Weights of a small transformer language model: a variant of Muon for these matrices, 5865 steps.
Each number is 500 + 50 x the weight over its row's rms, rounded and kept within 0 to 999. Layers, rows and columns count from 0. Numbers have three digits each. The size before them is the row's rms in percent of the matrix's.

# gate: layer 7 MLP gate, 512x192, rms 0.176, rows 84-93, columns 96-191
# up: layer 7 MLP up, 512x192, rms 0.185, rows 84-92, columns 96-191
# down: layer 7 MLP down (transposed), 512x192, rms 0.106, rows 84-92, columns 96-191
gate84 094:458412465501529460448571470477431531465482481501501454565465534572418531551433423521452440462434527505521534489543554488467520384535514568488555465470518549525441488462511469532560456527475615535410492550453547457444484492412512489521452485434484543514541471537474537621479591446399480526
up84 091:494435443554541523461476526521563485475487459523372632521538542487598535505557549595587473614568550602579523500475492520490464510569482469453465547502537432598419443475471471499480538484529497435386564452600542423506547503462454463477481551426448534544491463551485519473354477631457437488
down84 090:523512554515544478484593557495514472497553503476507450518576528559436546509516487490567540513518571472403494441522453588515539510538493576454454484465548536518496572500485362566549387443456511421455523570466466496519442541490480443487524543437577493485465495518485633488587553479573569441
gate85 102:563530485450521473482562502545569386489461512480491484641509589646524550521517441479541422433498484478559439479558471622508444481609531453474610462533438454415470488641438523571572505433466427520487560476450478548521465522439378428443564455460427459511442504517513514478505499535471509474
up85 106:542522509444492481444442572500436509541500607540536491402462558463511490507604457436430464466465433427514447530458401498551580513476460481614468498443522471483542443458509495524442408543578461515480515485456428473481541443545482499568479578571544504536500498462530533517404516506572509534
down85 107:502485495476467443591470499509528486493545456495504484535552520598584551504507551493567557535558468447523499533497620475468423545503539508459516462537574592455474547429434575555475538482536527537471497482594532505469475548490415576515581463523544509439495474501532465505531467546542529555
gate86 095:502475521531609443457519457389550566527467498390465505524478506509458463549468478419479565551556520535527506511501376530498522456662502536494588538528328484536533537437450502453438490514541470511530587419464527455518500495556523495488500594465469482427444478466480518509487403451513479565
up86 096:534528511506462504433446591564476495483513468440494426605454512578508478485532441467501520511484585551447473395569537538434532433460587481519469471554612461502519478487625475452454433536647452465522387565472430491560494530480509477540476511539521537474494445551463470496554431407496473493
down86 095:501532550445463587458385507549399558588398524577458491521428468467558540478516471612507509466524481486552467508523406493533496435525538436523486445585559478555450523493557521414542532507478415598483479474543515417523430498517477527572502521572537486443500461475566500462511470438544538514
gate87 098:577513500449463479608489496376493623464518521452516407521431543521478525583587492590541512535423437589595530416442539483541452472550453477506433485513423469558497455500506519512549467523492454494465517550462511525520515481483532530486437450421531532497562486499532402481536562467409537482
up87 100:527505461496515481452427483532421471400512474517413454477473575508487533436530469488523441502444576611523541554520436481462473528557503487507549381592500522492505475437475468534419487525414619529512526515483484410516477532506509546449519535417493442344571476491479476669471623435455531497
down87 093:477491552517448510430556608498576449650482447430561549475522455551554484526418474467459492457452518517442532464533430542484488483428496565437483487508472533498545544533516426487555580411513475493559439451576517444486449445439488490607429539540493569505520464491458485466616428468575520465
gate88 110:634421565486431500625449384519560545480518517567496478485577442525451479514594496470472511453437392417621523492479511448502443530564484582528480610446460480563568535515515571501471406476438559471483470508455589447516489518445554498478475413593456453461503447527511461489580450535461453579
up88 106:438604467537574493509542552470504502557431551550492524484603437465607579482491464562431420465448510463492493509524529475490505480467543425469492483418394526469519436413598590553545489546545537572540581451479509501559504586492505487437517575505474546533538475429459476465570467510480483477
down88 105:575586519520461550456436574555516508588585457500536558533471549568485620569455540469486565491491536468472574491459547418560485540542524520507481512503525547592545552589502537552565490415534567473536500496579483415529513519485548568580492543442508542541485470498489465516528431468447444572
gate89 098:484583474490533523472540522496486556430484479492416550533449514588438548488484495448599534473504453513492434516480448424430513534441621508530623484528534501462487587525521563471365482546446501508554417385505507556595501449511515437527516510342435524556458517488517560452532543462438481457
up89 098:469456542450537517489489562522535402534555537473480429486415486515525476474513482545415535478482458451591548558471475571551497453428413599593567532481590518433513505579556489560465429437508510463570469505474463591493475576565506567550517509421521474558597473507448496446341450531492516495
down89 099:533493514373578529408443567520573489382422484553473555555479459515545481521479455415452497466507530465532547555513571480447508533479560444541464444471510523533505491497481533473490434450541550576518556603577499582484481341394528604507530472435543456487529512506545475463529541511490521561
gate90 111:570421560586458514473454516506477451454545450447560482455580539577473520506377461577538446470551564510489538517488465366588496474533499519449599603503509481497514497479443431567484504487517548495471518500499492542552535562545432458538451468483471494577433529594524519487524515455532522553
up90 104:486489539453556542452454543434576521463509538551445491594383491464419450494506540515456563481461482561567504511577546447478445441515496563491383492402508512473602445556522464474539471500494476529551427568494570518516442503514468542352537498507447415508472481394440467561481575593479513553
down90 114:552495462464548582489580541474478623425501519466404565445521522457500447548500465538478565479524561484401448491516544482538494502510523454475525492482488539459524445677424440542519536526476479654537475531457496425579406503577549543467505461527535484585545523437522567442501534525425592493
gate91 092:501603494572539497480472535414463540577584563479462408487480447535561452460581510512576523449571511511586578554393376353455499532511502400590452498534576538478478525529569600489484505501414520443431499476424467472517487505516457466500498518455472514512451547539536459445407395503466489582
up91 092:430526511493522507519457516522511486489497493435533540511460509556443471514480486635496483394581522489559443517520409501472505454574491418499582537479525440423459479565480515528470470415469509564513549500441550562478447541590578511473466414579486470504524462542488524454486508576527499563
down91 092:453481518506514397532468485494477517462425512513492470480480521464418588531538561463467514431459446586495479514544588466508502475525519475490477513562421500602599420565483438440484453512428579403497492592530433490523513526523478567480445471449518508545559509504438567538477517488453474548
gate92 097:449452418517566565626531474587447483470526458505534459423441477500524567521606508490518415539484493405507600517433448415477558442485479499433470496464546460498522564568584571440465451515547441548526469446426536494458518558501539464498462442545477496552540511420425457473495451550497487512
up92 105:490441502495587461463490554556494490480461504474515532490437466618476570461516467428552545486524477432557535517477493521611569609508656440430500495498514467524427476431554504540430462504493490396479472496478447489583563472446476596466601561496470439583461455457493504517553478516459462453
down92 098:553459519540443495423441509398465446525459495477535463495479539561578431523492508448506418506553426536501488558571385553492426443444469478432475452427519489450556584533454475437536537468516452479623529452572458459457531521521525470556507480433473484532525522534572487464385514441468507390
gate93 094:483497379410420456439576466566484528530522503512528432558540489457469486564463489474444486480455407511487367468552507448425478537479458450521519657537423472616456461571488659495531491479511439459483469476438513509517551596466489430502509506448462475474563490455481518487440520451521423473